Weights of a small GPT-style language model, trained from scratch on English Wikipedia.
Training: a variant of Adam for these matrices, 122M tokens, 7441 steps.
Each number is 200 + 20 x the weight over its row's rms, rounded and kept within 0 to 999. Layers, rows and columns count from 0. The size before them is the row's rms in percent of the matrix's.

# layer 10 MLP up, 512x192, rms 0.113, rows 231-279, columns 144-191
082,214,201,178,203,199,192,163,186,220,137,184,195,200,154,201,234,237,166,190,173,204,204,201,185,202,177,202,178,211,181,234,188,192,167,209,210,206,213,168,174,164,189,233,201,201,201,181,214
099,218,199,192,204,187,195,188,178,207,193,177,198,202,204,203,206,197,206,190,171,178,172,214,207,215,230,190,213,212,225,211,180,206,186,214,153,192,171,210,185,185,178,221,210,185,197,188,207
096,206,178,236,207,184,186,174,192,207,193,231,196,197,188,197,191,179,188,222,218,197,166,217,188,195,202,162,237,210,223,158,198,211,203,233,223,233,195,176,167,161,199,195,169,205,208,210,203
097,172,217,190,183,173,216,196,180,198,221,213,185,222,216,207,211,196,204,182,240,180,203,181,153,219,201,155,183,199,215,189,160,185,209,193,205,216,221,195,209,213,213,181,210,222,196,205,189
102,198,177,212,167,192,168,155,195,184,175,225,192,190,223,224,202,203,206,184,211,224,184,194,173,147,217,180,206,225,188,199,196,191,205,174,167,216,205,205,193,211,239,221,241,176,198,201,229
103,184,179,190,197,203,194,192,222,178,188,204,219,188,183,199,190,198,160,235,207,195,219,220,197,226,199,215,218,203,186,222,182,200,206,212,187,220,199,172,237,170,191,202,198,215,223,182,212
120,208,176,174,176,193,160,262,201,206,192,212,239,198,199,232,204,181,211,222,167,183,203,177,204,193,208,205,207,154,179,196,182,198,198,221,170,214,198,246,185,196,205,186,215,204,186,213,204
100,205,237,222,184,242,187,211,147,189,199,208,167,207,202,197,200,222,199,197,198,188,230,210,198,193,200,207,187,171,172,172,203,219,205,172,177,210,170,222,222,221,207,174,157,170,197,227,212
093,240,215,201,213,197,209,193,201,180,148,187,202,187,230,184,195,172,182,205,207,173,196,241,227,178,198,211,187,230,203,193,185,203,238,192,177,240,209,205,222,197,202,194,218,191,221,209,243
102,211,194,252,216,209,176,209,199,189,213,201,214,202,197,212,224,200,262,176,227,218,224,226,215,183,193,162,193,191,212,158,195,208,203,207,217,237,185,191,204,243,195,207,247,197,189,179,182
097,182,185,182,196,221,164,194,200,207,215,193,207,171,203,199,195,203,188,230,200,210,228,191,127,148,200,214,217,215,172,203,159,184,210,227,187,205,197,229,196,213,205,214,201,166,197,217,211
099,172,191,220,201,183,205,237,184,215,196,215,165,197,205,194,186,214,210,179,185,223,209,196,230,211,195,182,203,203,198,230,204,182,183,243,218,225,213,210,152,224,201,201,205,173,183,207,209
103,170,212,185,175,222,171,199,211,187,235,201,257,162,204,198,187,178,184,228,200,167,188,207,210,187,182,180,205,183,217,211,235,210,194,192,177,221,201,169,191,230,213,186,216,219,203,179,181
100,175,217,166,192,187,213,183,201,202,167,190,182,204,160,205,224,223,199,177,212,190,174,223,187,230,198,210,219,171,198,164,205,198,188,165,230,233,180,172,188,259,217,220,203,194,181,224,185
108,191,205,201,206,222,204,205,194,202,177,180,174,213,170,194,214,230,204,179,205,218,187,164,216,204,210,170,188,175,177,192,190,207,167,166,215,181,181,209,206,236,232,211,177,186,190,179,238
099,199,223,211,205,167,198,205,207,233,219,208,167,206,210,215,226,232,179,208,195,189,185,227,235,198,202,183,158,207,211,194,180,188,165,175,209,211,179,211,179,231,199,218,197,176,202,188,179
105,196,194,189,189,183,163,224,187,208,161,198,183,184,203,203,181,230,200,200,205,176,180,161,192,224,178,201,175,196,188,186,211,196,162,248,175,234,187,186,211,227,192,194,165,205,224,245,187
096,194,196,189,210,202,186,209,205,185,217,174,193,211,166,201,206,175,208,238,205,191,191,211,222,205,205,217,260,188,218,212,170,169,220,207,175,192,202,228,193,229,178,201,196,205,217,219,186
100,191,203,194,172,191,226,215,204,171,178,202,210,190,216,208,192,197,221,209,220,221,169,199,207,236,192,198,173,154,205,223,205,200,206,199,186,207,230,170,202,253,190,202,210,217,207,181,169
095,202,203,189,181,184,183,201,210,218,209,203,172,176,199,194,221,188,202,186,190,195,191,228,211,208,190,162,210,182,229,192,184,217,209,171,210,219,215,192,150,206,194,188,230,207,179,175,201
110,232,180,184,213,229,172,193,213,218,236,172,218,212,185,196,205,207,217,199,218,203,199,188,178,185,243,189,236,198,225,204,179,189,257,179,206,213,228,203,191,167,223,201,211,182,224,193,180
110,188,229,228,201,191,208,213,196,214,178,213,179,177,183,206,171,199,250,214,216,199,199,193,202,168,226,262,186,188,201,206,198,212,179,229,236,194,200,171,206,185,199,200,238,234,229,198,190
097,210,178,203,174,211,208,205,198,192,186,181,206,183,215,185,178,170,221,204,193,206,164,209,218,217,194,262,203,218,209,197,164,187,186,200,200,216,182,196,216,242,216,217,208,192,184,182,207
103,216,190,189,204,188,207,191,217,205,200,187,193,183,170,206,195,176,192,214,202,210,191,213,202,243,192,239,208,204,177,226,211,246,230,206,207,173,233,227,184,221,206,192,223,175,181,196,188
106,214,190,217,211,208,202,200,176,194,192,208,184,187,203,209,187,178,173,212,214,187,212,201,232,213,150,218,187,221,177,197,205,199,200,195,192,224,166,204,220,192,194,201,205,228,194,204,205
100,180,188,202,162,220,201,197,201,239,212,203,193,210,230,188,202,234,215,206,237,216,195,215,180,191,164,178,205,236,207,193,191,212,214,201,207,187,187,183,233,209,220,216,227,182,211,203,193
098,215,208,212,230,204,232,178,200,189,225,179,200,200,201,208,222,174,165,204,187,205,201,202,203,224,191,180,209,191,204,204,226,181,234,183,182,196,221,208,190,190,190,201,190,220,195,163,199
088,141,200,204,149,207,253,194,198,202,220,197,201,209,190,202,149,219,185,168,202,218,211,232,209,187,204,216,209,193,183,238,198,209,191,192,224,250,193,208,202,182,167,204,189,186,191,208,190
100,220,215,200,217,191,202,162,206,167,186,186,189,229,177,180,200,247,172,204,213,187,219,227,188,181,216,171,196,225,195,227,160,228,183,206,187,199,166,201,209,237,210,232,214,192,203,204,184
099,232,187,196,208,195,195,201,225,220,187,226,194,205,180,201,223,186,219,196,172,185,205,185,215,175,182,208,182,223,187,223,177,154,200,185,159,188,212,182,169,202,180,170,162,204,242,202,221
106,208,224,216,156,213,210,181,198,150,184,209,220,204,192,202,174,191,227,200,179,207,240,186,203,192,229,168,174,252,222,202,193,218,188,241,210,178,160,170,196,222,206,223,209,241,204,156,233
100,185,221,183,198,195,173,216,204,208,259,234,200,227,196,195,201,234,232,202,166,221,207,188,206,226,212,181,190,219,176,233,216,192,214,212,235,211,207,209,170,190,184,203,167,195,209,206,202
108,205,212,207,218,190,181,175,191,225,176,199,169,189,211,226,216,211,204,230,201,214,168,198,186,218,199,168,221,237,202,182,189,218,187,179,191,209,199,204,199,188,182,193,230,207,199,201,174
100,188,235,206,203,208,189,197,214,210,247,184,177,202,187,196,231,204,216,184,215,237,190,191,207,228,158,186,218,198,216,171,199,192,187,200,206,239,215,197,187,172,203,215,168,176,183,186,173
107,212,228,220,243,188,257,210,225,248,177,182,214,208,173,217,195,204,182,219,225,249,218,203,209,211,206,202,196,181,202,208,205,200,161,238,211,194,209,204,194,200,200,201,201,168,224,169,204
107,231,209,173,216,223,167,184,204,172,238,211,244,218,199,181,159,215,207,192,190,202,172,201,220,210,201,226,167,202,206,192,204,177,186,196,213,234,192,226,223,220,235,194,202,177,226,224,203
095,174,207,188,164,198,230,202,193,183,195,182,180,234,230,233,201,194,216,218,192,211,164,238,184,235,192,213,196,186,179,236,209,184,186,204,225,199,203,235,175,204,179,213,182,201,211,181,193
094,227,203,186,240,198,179,188,211,191,189,223,213,235,232,193,237,232,201,195,220,211,205,207,229,206,199,205,211,183,193,218,205,218,207,205,184,211,197,184,210,226,204,203,216,158,150,239,222
100,194,182,192,185,199,239,143,190,206,180,218,232,181,195,204,235,184,180,185,202,196,181,198,163,199,234,210,227,205,245,180,209,193,189,229,183,175,236,171,185,198,212,211,216,221,198,164,197
087,216,213,180,227,203,225,211,165,181,225,194,222,170,203,204,193,206,239,184,223,200,196,187,192,183,206,198,240,187,188,168,161,200,201,208,195,198,176,194,164,169,165,214,212,235,216,187,190
093,259,201,185,199,231,202,211,199,199,214,173,184,174,216,183,218,182,210,180,226,213,210,206,223,194,203,206,159,192,223,207,203,188,209,229,195,202,241,173,190,211,207,203,241,213,203,195,243
095,199,231,195,183,168,224,203,202,200,183,203,194,175,206,230,196,178,211,236,216,178,187,225,178,217,199,172,179,213,191,186,189,192,200,199,184,197,203,193,197,200,185,211,238,163,192,183,197
095,203,214,215,217,219,238,199,178,190,198,212,171,205,195,198,161,211,205,185,220,212,178,214,227,183,218,185,188,205,249,212,196,213,186,192,169,197,172,233,190,214,208,173,201,218,156,202,205
105,203,220,178,218,205,205,206,194,200,206,174,189,223,203,204,199,221,165,170,184,180,202,233,223,180,187,202,197,207,184,178,186,194,210,225,215,228,175,209,166,203,203,189,199,191,179,208,203
095,194,182,185,188,202,215,207,215,160,176,194,213,228,175,205,202,160,203,161,254,203,193,172,192,188,214,184,171,180,210,229,197,257,176,169,219,234,196,219,191,221,214,205,210,209,200,182,160
097,166,216,229,208,202,188,198,202,210,187,213,173,179,204,196,195,204,193,233,215,163,228,215,235,162,206,213,220,167,217,193,237,200,228,220,182,207,166,201,210,230,211,193,208,210,186,211,188
097,202,201,217,176,185,192,212,216,237,190,203,185,171,176,220,227,191,179,223,206,205,180,210,226,213,182,170,180,180,205,203,258,201,181,202,226,203,209,208,211,215,192,197,187,233,161,205,188
106,191,177,211,207,203,199,210,203,210,191,166,179,230,205,188,204,196,222,191,194,220,199,180,212,137,174,224,203,218,191,231,211,209,181,166,190,176,170,187,220,196,199,183,199,209,168,206,215
099,194,201,209,229,188,221,180,203,192,183,186,173,189,216,200,240,221,196,214,200,226,190,178,215,196,223,225,217,187,231,180,196,188,195,192,202,195,217,195,203,176,168,192,212,191,157,227,227
# layer 10 MLP down (transposed), 512x192, rms 0.104, rows 231-278, columns 144-191
086,214,202,193,193,241,214,219,227,166,206,206,180,204,211,248,189,213,211,211,179,201,204,199,168,178,210,192,195,180,226,212,184,213,193,207,191,184,226,189,193,211,205,160,192,241,199,175,229
101,215,216,170,197,189,229,196,209,215,189,191,235,187,207,221,188,206,198,196,200,189,189,193,192,194,184,205,181,172,219,203,208,218,176,198,217,183,210,165,181,228,230,239,216,179,220,227,235
101,233,185,171,224,207,191,185,179,160,202,215,174,231,153,211,174,205,210,175,181,207,182,213,203,183,209,215,225,218,182,226,199,180,169,212,192,191,187,235,234,198,188,251,189,196,215,196,171
099,185,182,195,233,181,175,209,189,191,215,202,196,181,192,220,227,178,177,158,188,200,216,163,188,181,217,169,199,195,187,213,201,182,156,217,176,209,210,174,168,201,207,201,240,194,207,165,204
104,188,240,173,219,167,162,224,209,200,209,205,158,198,184,204,196,203,169,185,232,187,189,223,225,168,214,192,181,181,170,196,169,201,171,194,204,223,213,202,201,232,206,232,218,219,181,168,253
103,185,218,200,201,170,195,215,212,207,215,167,171,198,187,213,197,203,192,190,227,254,217,180,206,177,198,191,203,191,206,202,214,184,180,229,205,210,200,222,226,244,195,212,200,230,199,193,212
111,155,212,216,227,200,200,212,208,193,174,198,200,215,191,204,203,193,209,203,216,212,245,162,213,223,226,231,202,180,213,164,179,215,201,252,173,194,201,213,216,210,213,195,239,229,232,209,231
102,214,159,173,205,227,229,209,230,195,215,167,191,213,199,204,215,188,231,225,212,205,198,200,180,211,182,193,177,180,186,201,228,168,215,208,204,227,245,184,200,207,211,229,241,211,176,215,204
094,214,189,175,182,232,232,177,227,171,184,197,190,205,209,146,203,193,211,200,186,200,158,227,214,175,189,212,173,197,198,197,202,209,190,168,165,230,199,186,200,228,167,191,182,183,204,188,216
104,179,196,198,184,221,190,190,188,213,222,223,195,177,174,189,197,200,203,185,217,201,186,195,198,218,213,215,204,222,208,209,183,146,189,205,211,192,194,210,169,189,229,185,196,241,216,193,183
098,201,155,227,208,208,197,208,178,177,206,194,171,211,193,184,181,216,214,208,186,208,195,198,209,189,218,233,193,182,232,209,175,179,194,231,228,168,202,201,166,186,222,205,214,196,183,209,191
101,204,197,175,219,203,208,175,213,197,207,217,193,215,244,249,210,195,207,213,207,210,196,217,217,211,190,192,189,190,212,248,222,244,224,176,228,234,196,161,220,219,183,227,201,256,212,234,180
102,188,267,212,227,191,202,208,185,203,188,213,206,188,198,181,224,198,197,208,208,220,221,222,239,225,205,195,192,208,202,247,210,190,194,246,206,176,203,210,159,183,202,200,205,219,162,203,181
105,180,190,195,206,174,233,197,182,208,143,184,201,195,206,251,242,192,188,179,190,159,204,193,222,162,194,172,214,178,196,201,194,218,215,178,208,181,224,193,219,206,189,244,177,198,186,172,226
105,228,192,177,194,211,197,193,211,183,225,209,193,205,225,186,219,216,190,210,194,186,256,219,199,186,202,178,231,238,242,161,186,207,203,162,181,182,172,204,176,212,202,199,228,194,183,236,221
101,182,240,213,224,239,178,192,263,192,251,183,217,181,233,159,170,207,200,208,191,235,210,224,214,197,215,220,208,231,177,206,172,188,202,174,212,226,184,204,193,237,181,216,180,171,195,190,212
107,170,180,200,185,157,183,180,196,217,178,205,164,194,210,248,207,216,176,191,204,206,205,201,187,188,199,204,164,185,185,232,214,213,201,227,203,200,214,194,204,208,252,241,183,234,201,207,182
101,181,218,205,212,159,207,199,172,180,213,201,204,217,253,303,204,194,222,196,179,167,233,201,215,180,190,208,220,181,199,210,203,176,209,190,215,166,213,200,196,229,207,230,222,208,147,203,196
103,182,223,222,234,198,241,187,200,211,156,225,209,176,186,195,196,182,223,205,232,166,210,212,188,216,211,211,191,220,200,212,202,174,199,208,229,205,201,190,185,223,196,227,199,181,182,166,200
096,196,252,204,220,220,189,219,182,188,188,187,224,178,210,159,195,199,196,169,210,195,211,189,211,188,236,195,206,170,208,222,180,195,220,177,203,180,215,198,210,187,211,162,195,205,188,211,245
098,194,190,225,186,228,187,182,202,210,216,178,208,210,236,261,192,224,188,195,196,194,209,206,167,179,182,185,245,189,218,202,208,199,184,219,189,183,168,226,197,186,240,205,191,201,193,197,162
107,198,232,178,195,235,194,220,205,201,258,189,226,204,215,171,200,189,198,220,209,176,187,201,200,189,186,215,208,182,188,177,228,154,184,186,199,214,205,191,197,233,226,170,203,202,166,200,250
099,170,178,226,197,224,200,244,185,204,199,178,176,201,189,260,226,222,211,226,220,204,232,184,223,227,218,211,183,174,208,211,215,217,195,231,181,200,196,201,186,205,207,233,209,192,215,231,181
101,207,213,200,180,204,207,167,210,196,195,193,192,201,192,229,192,172,197,202,237,226,192,156,203,221,203,216,219,184,210,208,194,172,191,193,183,197,194,199,202,196,188,219,212,192,220,176,228
106,193,224,214,191,177,200,205,218,189,195,207,228,206,169,203,229,204,206,199,205,185,186,189,192,227,189,212,227,202,223,185,167,178,214,206,199,169,219,224,205,203,208,178,202,221,208,139,181
103,226,208,203,220,172,189,199,191,224,215,178,196,194,215,243,212,221,149,183,192,210,217,169,181,192,192,194,205,198,234,210,219,209,195,219,208,191,213,183,205,222,165,258,231,179,185,200,191
095,198,215,187,184,184,164,219,209,191,172,173,180,212,205,141,174,187,199,204,217,215,189,209,227,201,189,182,211,198,179,205,208,214,184,196,204,192,173,213,207,198,205,188,188,167,226,195,236
093,198,211,188,184,276,199,218,239,215,208,219,200,231,196,151,218,199,208,218,209,209,181,180,177,194,190,224,214,226,201,199,199,217,199,195,206,172,188,201,207,216,233,157,168,183,202,206,218
103,225,210,179,205,214,177,193,207,189,239,222,210,214,226,188,168,194,202,199,196,176,196,218,200,209,177,227,217,174,242,205,175,183,187,188,207,205,208,229,233,185,220,172,194,210,175,192,218
099,197,193,190,239,159,214,212,222,260,201,178,205,230,192,246,230,177,203,182,170,225,189,188,199,180,173,174,188,214,217,241,201,185,194,184,209,179,193,196,204,196,178,221,183,234,189,202,202
108,169,198,185,187,212,209,234,202,197,191,190,214,208,235,168,198,200,169,194,198,182,200,175,197,206,181,237,234,203,242,218,209,164,190,208,251,227,213,182,198,201,198,182,211,166,215,189,171
102,176,219,198,201,206,173,184,213,233,211,170,178,198,224,224,209,212,228,218,222,216,259,179,160,234,196,237,201,171,180,196,210,184,220,204,229,174,195,186,198,191,191,210,215,210,199,214,193
105,225,202,214,206,195,187,218,233,204,186,218,179,171,199,175,165,180,185,179,227,228,204,205,211,191,229,215,228,198,195,155,202,181,242,217,187,167,234,189,224,205,227,204,192,230,228,163,195
097,146,206,197,192,212,189,208,220,202,195,167,253,209,178,279,187,241,215,196,202,216,216,208,198,198,201,222,219,211,195,213,205,186,171,206,202,210,212,199,180,223,192,204,196,213,201,209,194
105,189,183,211,172,197,180,209,229,246,192,199,204,226,190,160,187,225,212,217,154,201,206,217,173,182,188,179,209,211,191,187,195,233,204,205,192,168,182,239,188,167,197,190,227,168,171,189,256
104,222,178,239,202,199,204,183,180,142,219,208,214,201,192,265,197,194,195,200,189,190,232,193,192,207,199,231,153,191,204,213,168,172,170,204,209,230,189,236,208,198,194,222,210,212,249,207,221
095,198,189,203,225,193,213,189,184,173,193,199,203,209,209,214,179,184,197,215,160,216,183,188,170,196,220,195,198,206,176,218,204,204,204,176,234,202,206,202,191,219,210,196,238,197,199,239,187
095,195,193,177,165,196,209,252,219,239,187,203,222,203,191,225,208,234,188,188,211,195,176,187,193,200,212,237,205,233,168,178,218,173,180,206,211,199,163,182,194,191,182,200,185,198,197,190,152
099,213,194,190,175,187,194,238,192,187,207,200,251,226,195,207,190,196,172,147,195,196,202,216,191,185,233,152,212,215,239,218,217,209,204,234,233,190,187,167,182,183,199,189,149,196,215,190,222
091,188,214,194,174,217,198,201,171,158,218,179,215,205,177,223,207,202,206,198,210,191,196,204,215,182,208,220,177,167,219,191,197,181,219,211,198,199,249,181,176,198,208,204,201,213,175,219,193
098,193,188,184,181,241,196,208,209,220,224,218,177,228,235,176,204,233,192,205,193,196,192,236,204,205,158,202,211,190,177,193,176,211,211,200,206,224,204,208,224,170,202,172,173,189,200,200,205
094,194,194,148,218,226,214,193,222,210,150,204,199,187,185,196,219,176,206,220,204,203,172,209,193,188,194,191,228,194,203,184,210,162,217,210,162,197,194,174,190,192,212,192,193,224,198,207,186
094,207,209,211,198,251,205,207,187,175,227,210,209,158,184,154,218,215,200,212,201,197,199,196,223,176,210,209,200,220,179,162,203,181,221,170,181,185,189,190,206,213,226,179,177,200,207,156,192
103,244,172,204,189,185,199,180,227,232,239,235,192,197,198,203,193,190,182,221,230,180,206,175,200,188,213,184,200,206,184,214,176,201,221,216,160,206,163,163,196,168,193,206,222,218,229,190,168
095,244,194,163,195,214,226,254,174,213,180,189,181,258,218,233,183,212,206,205,169,180,194,207,187,202,185,237,185,194,197,203,205,212,221,217,189,183,223,207,209,215,197,230,189,197,223,218,224
099,206,194,219,169,202,184,198,191,231,234,231,238,242,229,238,200,171,199,213,199,192,211,173,172,170,233,246,218,177,220,218,179,234,213,223,207,155,215,232,229,209,196,201,207,216,187,215,202
098,185,169,172,209,216,213,217,197,195,221,216,178,220,192,142,204,224,222,214,161,202,221,174,177,197,218,185,222,192,203,209,207,165,184,202,218,204,243,217,203,188,159,153,136,191,221,211,216
109,225,207,208,191,209,205,197,164,192,187,215,161,178,169,134,208,187,187,193,177,164,211,204,189,239,205,205,173,214,207,201,216,196,178,206,211,208,229,202,182,171,215,181,229,190,176,201,200
# layer 10 MLP gate, 512x192, rms 0.108, rows 232-279, columns 144-191
100,189,179,185,213,220,202,199,220,215,157,196,199,194,177,191,232,197,192,188,185,189,209,201,216,206,192,178,158,206,214,202,222,198,212,172,173,214,183,191,182,167,172,186,165,180,175,188,231
099,192,175,244,205,239,214,198,212,164,151,203,237,197,189,177,158,178,216,207,211,205,188,207,241,186,246,227,227,219,223,163,164,220,228,220,195,208,169,201,200,210,182,163,190,210,184,214,200
111,200,227,184,231,235,201,162,209,213,187,196,196,226,190,199,205,209,215,187,175,186,192,180,200,170,240,195,191,189,197,209,181,197,215,219,214,220,195,172,192,212,179,189,190,219,207,161,176
102,196,216,191,155,232,181,224,258,188,188,222,196,217,222,176,204,217,181,195,181,222,200,200,196,172,206,206,194,225,198,202,186,227,224,227,191,221,177,205,206,178,166,170,217,193,179,218,201
100,219,161,195,200,207,188,186,185,180,214,188,161,181,222,185,223,178,178,186,221,184,192,200,225,174,204,198,193,209,163,179,206,184,210,166,248,190,179,222,199,180,190,196,210,185,213,176,175
103,209,188,194,207,196,181,213,213,191,207,268,214,195,216,196,182,186,240,179,194,181,214,190,169,181,248,207,206,165,192,181,193,177,200,186,140,213,195,245,170,174,190,200,217,191,199,197,214
107,192,179,215,211,198,181,212,225,192,204,227,206,203,210,188,178,152,220,188,204,212,189,222,212,149,210,222,197,175,206,218,192,195,224,172,199,212,204,217,194,210,204,216,182,177,179,186,200
098,193,212,192,167,215,230,194,197,175,235,199,163,222,206,174,203,235,211,216,168,225,188,173,199,198,204,178,218,146,208,217,202,189,200,201,172,197,199,203,172,238,179,176,213,192,209,173,194
100,218,209,222,229,206,176,196,222,156,230,234,207,192,207,175,211,191,217,201,198,196,189,213,220,169,219,184,206,198,167,151,190,196,215,192,208,243,171,197,182,177,197,193,187,210,182,204,182
094,166,224,212,197,202,229,172,217,185,169,189,207,249,167,202,230,191,209,190,184,205,165,188,209,191,218,209,198,194,219,218,191,210,194,216,210,188,188,242,176,163,177,209,180,212,182,198,195
104,235,214,201,201,221,206,221,227,189,205,216,169,177,193,172,163,182,232,230,198,150,225,212,181,194,197,209,213,184,196,192,195,194,195,205,164,194,185,219,178,195,211,188,196,172,216,203,221
100,171,219,181,219,209,203,201,229,223,192,203,208,168,187,164,171,159,163,203,184,170,157,199,183,174,170,187,184,167,204,185,199,160,209,169,218,235,227,184,191,205,209,187,217,182,199,240,191
103,233,213,218,201,196,186,190,210,201,208,225,183,218,184,215,202,182,193,200,240,198,207,223,209,224,205,185,221,167,222,158,181,223,221,203,212,229,179,180,182,210,199,213,176,183,207,192,174
105,241,133,201,182,218,188,202,196,224,217,234,151,181,204,173,181,186,186,239,190,181,196,188,175,221,181,202,188,191,201,195,176,197,203,182,204,213,199,174,173,175,166,183,221,178,203,213,216
101,215,174,226,187,190,227,189,188,187,171,236,198,222,170,180,228,203,231,185,204,188,199,191,204,214,179,222,200,171,193,171,208,214,220,181,185,228,212,183,211,178,156,182,217,219,228,185,190
102,198,191,183,207,219,170,183,195,176,190,195,182,171,209,193,231,215,255,196,207,173,162,194,203,212,198,183,195,183,198,189,209,209,199,213,195,184,186,173,171,212,192,200,235,175,197,201,179
098,210,164,179,219,208,190,195,222,197,209,201,185,194,165,210,228,195,198,202,199,204,172,183,174,237,203,208,196,178,222,194,151,197,235,213,222,208,198,217,200,211,171,203,198,197,210,208,177
097,216,172,185,188,200,214,194,224,161,197,218,176,208,214,201,213,178,194,215,186,170,195,187,217,177,189,188,175,205,203,181,215,175,188,177,186,225,232,205,207,178,168,190,187,189,191,225,211
097,198,206,213,165,204,190,218,214,157,227,180,168,209,193,178,214,225,213,198,216,205,154,187,187,219,233,196,190,195,203,216,219,201,193,237,192,213,185,185,204,213,195,180,204,176,230,167,228
107,223,177,197,199,226,189,173,230,176,224,188,189,259,164,182,208,204,189,222,196,196,181,205,229,182,214,169,232,208,232,170,186,185,237,174,202,224,215,174,202,172,221,160,184,173,214,219,218
107,201,203,200,236,193,161,197,197,225,212,210,185,214,206,196,186,184,205,177,200,176,182,187,192,179,167,163,204,201,203,141,199,212,206,175,197,209,182,176,167,171,193,203,192,162,182,218,206
096,164,191,195,233,220,208,195,231,185,179,206,190,240,174,202,183,190,177,202,192,166,165,227,219,203,213,215,198,204,210,206,186,203,195,176,202,195,215,141,207,194,183,201,194,198,203,236,206
103,185,203,176,191,217,210,211,223,199,193,185,208,227,199,176,202,202,234,178,145,167,196,184,214,188,199,192,213,162,220,204,202,210,206,171,200,224,206,234,203,208,213,202,199,186,171,213,205
102,150,192,174,170,209,211,169,217,185,178,188,194,219,182,183,242,171,217,212,211,176,192,202,172,211,192,199,203,195,184,182,203,167,217,168,232,196,193,219,199,185,202,196,181,208,191,176,178
103,150,219,214,199,219,193,187,230,217,224,215,146,216,216,174,196,195,224,204,203,216,186,223,204,189,182,215,224,187,215,192,175,221,229,205,186,212,187,173,184,197,192,203,191,170,191,198,187
095,180,175,178,234,205,201,171,211,181,188,195,184,202,215,193,203,211,206,198,192,199,221,198,188,177,191,162,214,248,195,200,204,184,231,200,165,200,191,205,199,233,181,193,177,198,174,209,193
092,223,195,211,195,182,190,214,160,222,197,191,181,216,194,194,177,188,195,208,204,197,173,152,218,215,209,172,217,184,240,185,211,211,219,218,227,191,178,211,198,241,208,229,220,175,195,214,207
101,160,194,206,183,198,172,164,225,217,206,176,186,202,215,175,189,214,192,194,178,219,178,207,188,195,169,227,196,237,209,185,159,173,208,185,190,219,219,183,196,190,204,175,206,191,195,201,191
094,225,210,202,180,205,181,201,212,194,216,244,208,190,223,177,202,191,208,174,174,203,196,210,196,185,198,179,172,189,224,218,183,188,203,189,201,198,163,195,187,209,186,181,186,223,197,191,186
107,223,160,198,245,193,169,215,208,185,237,243,173,219,231,204,252,183,223,215,206,190,186,181,203,212,209,190,179,203,195,185,177,165,209,253,184,206,213,188,185,210,194,205,162,179,186,197,186
100,200,197,206,162,234,208,193,208,212,232,194,192,221,227,185,186,187,228,216,171,184,193,172,196,196,220,194,182,204,215,226,215,222,259,171,198,218,175,173,168,226,166,168,180,214,174,234,186
102,197,181,199,170,241,174,238,204,205,224,222,217,203,210,188,183,210,203,194,203,184,189,221,201,163,185,210,193,166,169,179,173,187,175,195,179,202,200,235,177,203,162,185,187,131,190,246,200
101,185,167,181,221,227,205,164,224,196,212,196,197,247,207,180,191,201,222,218,226,221,189,221,193,196,213,184,227,203,201,209,170,175,180,200,177,204,218,210,205,193,197,158,198,224,182,220,195
103,202,159,206,169,199,179,172,234,192,187,224,215,209,213,179,167,181,236,179,207,209,189,185,199,196,184,180,182,214,192,201,197,195,207,194,186,210,200,178,220,202,184,194,193,190,206,194,193
100,238,178,182,192,237,209,160,203,191,192,203,186,204,205,175,184,188,192,167,182,185,202,200,190,175,208,165,179,224,180,177,161,216,216,193,155,215,156,197,195,225,198,144,209,195,168,174,192
100,248,184,205,208,221,209,223,210,190,189,198,171,181,246,170,200,180,176,161,171,212,226,198,212,188,190,219,213,206,182,212,221,239,242,188,181,222,208,203,230,220,218,186,214,236,196,167,204
096,257,210,214,221,190,222,203,192,172,209,200,209,206,214,178,221,184,228,205,199,154,178,201,191,236,249,192,190,194,179,209,212,192,209,243,192,201,175,214,225,223,220,191,231,189,190,210,207
103,189,178,225,183,215,221,201,237,200,206,210,195,233,225,185,167,190,209,218,194,176,204,209,185,215,201,207,195,187,201,215,203,177,223,213,165,190,178,213,175,160,179,177,186,215,218,195,202
098,211,223,235,200,192,195,198,221,183,224,195,213,214,185,200,198,183,214,211,193,194,168,201,205,188,215,202,188,213,175,203,172,180,201,181,186,195,153,184,187,224,187,194,197,211,218,168,175
096,195,206,212,212,196,217,191,212,188,207,212,209,239,187,210,196,193,177,195,193,208,176,178,196,221,234,186,184,200,208,215,189,165,192,179,217,207,163,238,167,155,175,186,189,184,244,178,199
096,210,209,186,232,234,205,191,196,189,178,206,187,231,179,164,180,229,178,203,218,169,199,241,215,195,206,218,194,173,203,186,207,200,196,228,181,196,211,185,182,217,188,191,201,189,214,196,185
100,192,160,206,187,210,179,172,214,190,196,200,211,184,178,173,208,193,221,193,224,229,200,186,187,189,174,173,215,211,189,197,206,198,262,175,226,202,196,211,200,210,194,206,165,226,216,187,181
102,202,204,153,209,212,184,188,219,191,181,186,185,159,191,192,211,192,205,200,177,173,170,204,203,184,223,186,214,216,220,181,171,212,224,174,231,197,147,176,195,183,188,192,205,165,211,218,216
097,173,197,178,215,190,202,212,207,198,199,231,210,180,141,213,221,199,207,203,226,195,187,216,166,199,217,202,173,198,194,196,210,198,197,209,190,217,217,220,207,201,136,199,173,202,222,193,198
100,205,223,195,195,257,221,161,190,172,189,188,220,176,209,185,215,189,204,250,195,183,198,234,247,214,208,192,202,164,205,211,219,200,217,229,177,203,207,194,223,155,187,145,217,184,183,188,196
095,201,186,149,210,212,198,209,227,188,213,187,204,208,187,144,156,193,226,189,199,196,172,210,175,185,229,209,200,204,229,202,166,194,198,193,180,183,196,188,195,203,200,210,224,197,239,202,171
103,180,205,201,209,235,207,165,221,184,234,223,215,211,217,158,209,174,221,195,177,167,199,192,185,181,174,186,193,209,187,220,202,191,209,179,208,205,161,175,213,194,199,168,219,248,218,205,201
100,222,194,196,216,199,179,198,201,237,187,208,179,202,230,173,213,179,235,186,183,159,195,180,185,153,222,236,188,185,188,197,182,195,217,175,192,207,177,217,204,188,173,180,220,195,189,205,218